Part of a small language model's weights: biases, tied embeddings.
Each number is 128 + 32 x the weight over its row's rms, rounded and kept within 0 to 255. Layers, rows and columns count from 0. The size above them is the row's rms in percent of the matrix's.

# layer 10 attention output (transposed), 640x640, rms 0.0418, rows 456-475, columns 560-639
size [ 86  78  79  83  81  77  77  79  79  81  80  78  79  74  78  75  76  76  81  76]
[[127  84  97 110 139  81 163  94 131  98 148 129 121 110 128 167  74 108 106 111 123  83 145 120 141 102 109 123 110 145 154 157 167  99 129 105 156 100 175 140 123 121  92 116  96 149 144 185 121 137  60 123  99 131 160  99  93 122 155 145 148 129 138 136 153 113  94 143 130 160 114 149 126 127 153  78 179 130 127 175]
 [ 96 121 103  98 154 135  87  93 164  77 119 116  98 112 103 142 165  96 155  88 143 167 104 129 141 117  71  71 147 135 117 168  63 136 102 142 114 147  74 110 166 141 134 146 161 106 155 202 230 207 165 120 116  96 121 146  80 144 168 164 153 135  72 132 115 146 125 126 138  85 111 129 121 138 127 157 121  80 141 154]
 [160  87 156 186 179  87 184 165 105  99 116 145 108 126 176 115 131 112  89 129 121  67  73 154 109 144  90 110 104 159 143 145 122 190 180  80 117 153 132 192 118 118 100 142 119  92 143 116 106 137  96  73 100 160  88 125  94 140 139 160 165 178 155  95 108 134 109  90 133 139  67 149 143 135 102 126 189 145 124 171]
 [146 104 120 179 135 106 149  76 107 147  89 130  87 104 136 117  91 118 138 142 157 117 144  92 155 159 144 119 127 146 177 112  96 129  99 170 175 204 113  91  98  57 140  89 122 123 126 158 135  98 123 103 162 114 135 107 113 154 166 139 120 144 183 107 157 138 126 123 140 110 129 141  83  99  38 159 144 109 157 113]
 [ 90 188 108 120 101 153 129 122 129 186 158 119 120 106 131 129 133  95 122 101 103 137 153  89 103 115 112 165 108 176 121 131 104 121 130 142 115 175  68 135 108 154 134 173 141 194 130 166 201  68 156 144  87 130 168  92 166 108 168 138 122 177 102 120 139 115 133 134 100 122 124  98 111 141 117 123 123 168 116 119]
 [186 194 160 145 131 105 198 104 118 215 139 115 134 128 144 139 147 140 147 157 137 145 121 193 186  99 102 114 126 120 145 142 127 171 157 143 175  87 184 108 124 155 113 147 106 149  53 128  88 111 127 186  98 132  83 132 110 132 100 124  64 112 143 114 127 166 116 107 122 121  85 125 111 105 153 115 132 136 117 110]
 [101 113  78 177 161 152 105 155 128 125 131 121  85 123 174 121 171  94 133 130 122 123  73 119 139  44 154 117 120 197 139  72 161 104 153  99 162 121 165 109 120 111 135  91 198 126  68 109 139 161 188 112 104 141 111 146 125  67 144 163 144 181  78  81 205 160 111 139 113 102 145 115  65 130 161  59 101 118 152 111]
 [164 134  56 127  72 194 100 186 166 122 115 148 174 108 124  93 123 110 135 129 137 172 142 185 133 118 102 149 124  97 150  91  67 109 118 120 122 135 138 160 159  86 115 116 121  83 150 178 151 150 135 139 139 168 147 146 110  58 143 137 183 112 119 158 111  96 139  68 141 122 160  92 135 178 138 160 154  98  95 164]
 [118  81  52 129  87 137 138 105 106 126 113  64 110 113 116 142 123 117 140 122 107 163  86 121 100 118  59  97  85 156  82 107 152 160 110 156 133 193 142 154 144 136 131 111 131 129 137 129 136 151 127 143 132 117  97 103 135 160 144 114 126  93 127 123  79 153 209 169 102 201 103 119 156  81  91 103 146 145 104  94]
 [131 129  87  61 159  95 157 112 104  65 117 114 125 162 104 169 130 165 115  79 131  89 103 118 161  85 155 133 134 159 188 127 149 137 171 163 119 136 147 107 163 118 105 120 145 148 110 132 155 160 135  82 134 134 109 179 155 155 178 141 142 118 118 129 125 121 141 165  90 154 162  90  95  85 124 167 157 165  86 101]
 [ 75 175 120 105  87 133 158 111 145 137 168 148 141  88 121 195 131 119 181 136 135 111 114  94 182 135  79  88 182 131  93 164  98 107  86 135 104 122 110 132 128 128 108 113  85 124 162 162 170  74 111 190 119 150 198 122  82 137  99 151 126  73 159 146 131 134 165 180  98 159 123 132  70 120 131 111 182  94 211 208]
 [159  91 143 116 135 139 116 130 142 141 167 102 158 136 103 110 146 179 118 140  71  99 136  90 105 135 116 105 119 127 138 125  69 132  88 105 144 128 101  86  83 170 123 134 147  84 158  75  72 131  91 104 145  71 112 178  77 136 133 169 120 166 186 125 148  98 116 106 156 168 144 116  97 135  88 167 129 118 147 106]
 [136 110 125 131 143 178 146 114  87 110 104  99 146 106  76 113 131 179 133 174 145 145 101 123  72 103 133 115 159 141 148  83 174 128  96 106 112  73  83  56 160 114 169 163 132  97 126 180 148 146 128 172 156 150 168 138 125 130  49 132 147 144  68 172  99 126 121 193  94 144 152  77  82 152 157 101 169 107 102 123]
 [ 90 187 151 153 126 111 100 149 106 129 102 148 188 120 133 167 148 108 116  72 189 120 136 155 107 135 222 136 126  60 193 172 151 154 120 126 150 172 162  95 137 106 144  88 123 151 133 133 166  83 114 198  82 114 143 163 156 114 169 166 170 150 104 115 146 158 121 131 114 178 134 144 138 109  95  94 114 111 129 182]
 [111 206  69 105 137 114  85 115 190 169 181 133 143 122  60 128 116 156 151 168 119 108  67 128  70  83 141 138 193  87 139  76 124  77  92 153 190 117  60  89 122 156 132 101 113 172 142 140 119  94 157  71  97  97 143 191 109 132 113 127 134 108 111  42 115 126 133 121  92 116 132  78 146 154  86 200 169  84 144  76]
 [ 98 139  92 121 113 110  83 117 122  98 159 194 154 103 142 142  83 102 127 154  93 109  99 142 115 145 144 151 130 173 136 122 163 187 135  88 166 105 106 115  71 183 121  87  97 160 133  76 111 159 147  78 169 136 155 216 151 160 130 124 125 135 139  75 113 128 135 122 139 185 158 103 169 118 130 100 134 132 127 134]
 [ 30 128 133 102 163 103 116 132 176  73 125 126 154  85 149 167 108 155 109  95 114 137  79 138 136 110 108  95 131 147 107 138 164 135 124 140  81 117 128 117 110  89 109 142 186 129 120 164 179 161 130  96 103  62 129  89 150 154 172  80 175 126  57 136 110 123 104 167 166 134 155  80 210 148 108 161 148 105 173 144]
 [172 103  98 174 114 157 109 117 129 110 116 166  90  99 140 148 123 163 156 142  44 112 163 160  93 125 113 129 172 135  96 101 107  97 123 108 149 148 141 135 108 113  79 126 133  68 139  93 133 115 104  69 105  41 133 103 175  88 142 155 136 162  78  74 147  97 124 164 136 159 179 130 138 139  63 125 101 154 140 181]
 [123 105 198 122 102 109 147 122 133 202 158 106 121 143 114 158 143 135 156 115 119  53 106 108 166 137 157 133 149 162 152  98  62 114 128 141 139 153 125 159 121 146 108 136  99 147  86 144 130 128 137 139 135 155 120 109 142  91 132 134 120  99 131 141 119 199 127 161 175 111  72 171 195 116 151 127 174 142 141 116]
 [191  84 112 152 139 156 109 149 102  84  49 108 146 128 224 137 153 154 124 174 170 111 135 151 123 119 191 129  88  81 113 143  85 116 176 162  72 149 111 144  99  94 136 123 150  93 165 131 116 168 114 146 123 122 175 148 176 145 138 111 191 146 120 169 184 153 172 134  88  94  89 112 159 159 148  99 125 125 134 164]]
# layer 10 attention value, 640x640, rms 0.0445, rows 457-476, columns 560-639
size [ 79  82  85  83  80  80  82  80  79  81  79  82  75  81  78  77  77  83  80  81]
[[174 137 141 141 143 118 125 146  92 154 129 133 126  89  98  66 119 157 115 171 179 121 168 124  45 124 131 163  71 153 155  41 199 107 148 198 155  85 165 162  71 117 164 138  79 161 110  85  69  51 113 148 160 117 113 129 158 107 105 104  79 125 131 117 124  99 167 130 155 160 164 146 139 106 122  95 131 118 141 111]
 [117 182 113  74 101  89 116  46  94 128 178 153 142 180  84 110 153 156 170 136 114 173 145  76 166  37 134 145 143 143 142 118 119  81  71 149  98  77  87  80  95 164 205 135 202 151  92 103 124 134 125 162  36 103 124 134 112 139 117 109 108  90  72  88 138  94 163 144 151 124 135  84 159 137 161 144 104 108 142 100]
 [111 172 147  60 109 135 121 194 159 121 150 131 165 126 151 129 163 136 141 116 107 153 138 169 148  94 126 110  90 138 122 145 169 158 148  73  94  66 148 162 183 149  86 134 105 121  56 146 154 145 173 132 109 129 115 183 166 108 105  94 122  90  74  75 118 144 131 122  45 178 108 104 147 150 214 111  88 123 137  75]
 [131 114 197  86 104 147 113 138 108  71 100 122 136 125 155 111 157 149  97 138 180  74 113 173 152 158 143 126 126  53  86 144 181 127 113 166 165 110 156 127 111  96 150  94  55  93  66  65  98 121 104 153 165 113  90 145 109 178 123  96 129  99 119 126 174 149 153 115 141 125 109 134 110 113 120 114 123 103 163 177]
 [ 97  92 127 141 114  92 124 158  94 103 151 120 111 168 157 153  98 104 132 128  47  76 149 112  60 118 164 135 139 129 132 107 110 119 107 116 104 136 139  93 110 140 151 118 139  92 173  76 154 182 115 130 160 116 152 158 150 162 125 110 184 160 125  63 110 112 140 149 134  99 136 119 168 170 152 188 191  84 104 142]
 [139 131 116 125 131  80 109  89  67 164 135 117 158 104  98  96 147 204 203 139 123 133 115 109 124 170 108 132 157  74 119 182  84  68 104  70 138 137  98 143 186 142 173 112  73 148 136 170 119 122  80 154 144 121 198 100  66 130 109  94 167  99 165 207 123  84 132 122 115 127 121 168 184 131  69 145 164 115 119 114]
 [ 66 141 186 148 131 141 163 128  70 109 106 135 101 161 184 116 133 128 181  98 117 142 113 109 109 149 198  88 176 176  83 121 187 143 134 164 180 150 120 128  99 156 116 165 121 168 120  50 103  96  97 135 109 119 180 117 147 175 114 128  60 162 117 131  94 147  80 161 134  98 122 136 101 105 159 131 140 146 199 121]
 [110 150 198 106 197 157 149 107 120 137 142 178 168 146 156  83 145 118 133 131 106 103 115 129 122  99 167 142 113  99 170 127 116 148 106 100 124 118 131 163 113 140 125 151 105  99 104 142 118 124 126 105 113 164 165 105 107  90 113 156 189 143 109 149 143 129  83 101 134 127  76 129 110 173 222 145 104 142 111 149]
 [102 161 180 150  95  99  90  88 129 134 210 183  87 126 154 100 153  70 163 164 117 167 139  98  62 192 134 127 119 104 128  88  70 133  98 106 137  87 122 159  38 176 128 150 104 123 133  97 133  81 175 175  71 159 109 119 172  66 100 149 156 115 149  68 135 129  93 115 105 181 123 145 203 141 170 106 120 117 154 164]
 [191 106  50 200 152 163 111 158 115 100  97  97 103 155 140  80 126 172  74 119 104 177  77 125 103  77 145 145 112 110 105 119 112 146 197 122 137 196  96 163  96 155 144  96  79 105  75  86 102 195 110 154 153  97 135 165 180 166 183  99  82 198 103 153 146 140 126 151 167 140 128 110 157 142 119 144 111 118  38 123]
 [152 171 172 110 163 130 161 136 127 185  72 184  86 145 144 117 113  91 156 121 177 130  99 129 152 135 143 136  97 191 101 183 198  83 125 115  85 147 179 146 200  65 149 167 150 155 137 162 149 171 156 128 109 177 173  83 131 122 144 101 100  67 113  90 143 126 187 191  83  94 121  91 184 125 163 124 150 169 108 119]
 [ 97 181  71 155 103  99  79 138 183 110 154 135  87 127 171 148 123  88 105 123  49  88 149 118 119 193  83 181 155 109 104 183 101 143 113 169 162 198 147 172 115 166 103 128 127 149  61  60 121  91 146 127 157  67 172  70 146 145 180 137 117  97 187 143 101 181 122 126 127 120 133 165 175  93 127  97 125 131 159 129]
 [143 110 108 112 113  69 155 109  87 113 173 102 105 115 129 132 145 139 142 160  99  97 127  84 118 129  90 138 135 150  98 107 117 158 154  78  91 103 154 152 137 148  98 209 123 109  66 143 138 139 165  93 168 143 128 161 140  86 119 101  88 166 118 145 164 104 143 130 127  91 133 116 137 166 138 148 126 144 146 104]
 [138 138 156 153 140 143 178 139  70 136  69 196 111 114 182 132 137 129  94 103  77 116 149 116 119 163 105 104 114 169  61 134 144  99 165 113 148 128 186 148 123 114 146 138 171  84 108  72 136 157 111 255 179 130 125  85 150 125 136 130 120 165 146 129 169 139 142 166 150 186 155 159 122 114 172  61 142 164 122 146]
 [141  94 121 134 116 127 165  96 134 132 128  79 126 127 157 109 132 128 116 121 183 157 146 112 101 132 136 113  89 113 136  90 110 116 110 140 120 131 105 111 141 103 164 154 110 129 142 111 131  83  99 148 142 180 153  89 127 109  97 149 137 163 143 193 155 165 100 128 141 106 119 150 165 119 150 138 138 112 137  87]
 [164  61 167 129 122 134  86 142 138 119 131 114  84 163 141 114 117 194 136 117 165 162 135  71 104 130 129 167  89  80 111 124  86 147 164 119 159 122  91 160 112 153 166  91  70 131 141  97 118 127 113 136 119 209 124 191 103 110 123 204 117 119 136 145 165 128 134  68 162 170  87 134  82  99  77  76 116 119 128 160]
 [ 97 162 121 137  98 127 102 139 136 159 111 101 141 129 181  97 140 135 109  94 192 158  74 137 122 101 115 110 141 126  87 123 164 114 160 114 142 109 121 114 124 120 170 125 122 218 180  90 120 168 168 196 169 161 134 159 105 135 101  78 106 114 172 242 111 119 157 125 134  70  86 141  75 110 130  78 156 104  97  41]
 [146 153 121 120 234 115 143 115 139  60 134 135 124 103 115 114  58  99  94  87  97 186 135 146  81 115 111  85 147  61  87 186 170 138  97  78 168 147 142 117 166 125 156 123 155  95 147 131 119 174  92  81 145  78 129 148 145 125 158 164 117 159 116  99 151 101 108  92 122 120 155  52 121 121 125 103  46 114 141 187]
 [111 112 151 140 103 111 164 135 165 129 177 150 126 159  24 117 117 117 156  91 150 176 159 110 134  94  67  86 140 136 142 143 170 163  87 100 150 113 119 143 120 115 129 120  82 175 108 143 146  82 141  83 103 121 131 105  92 111 132 118  80  88 128 119  97  55 168 125 173 109 138  89 122 115 124 144 107 117 114 125]
 [129 158  85  78 228 181 163  88  92 111  79 147 127 118 117 136  94 126  12 179 107 218 110 163 186 151  61 139 127 103 104 154  99 105 125 144 146 124 150  60 111  95 124 126  95 117 172  61  61 104 168 183  97 169 143 132 117 105 100 138 114 161 135 125  91  68 152 149 117  99  88 121 154 149  84 105 149 113 128 199]]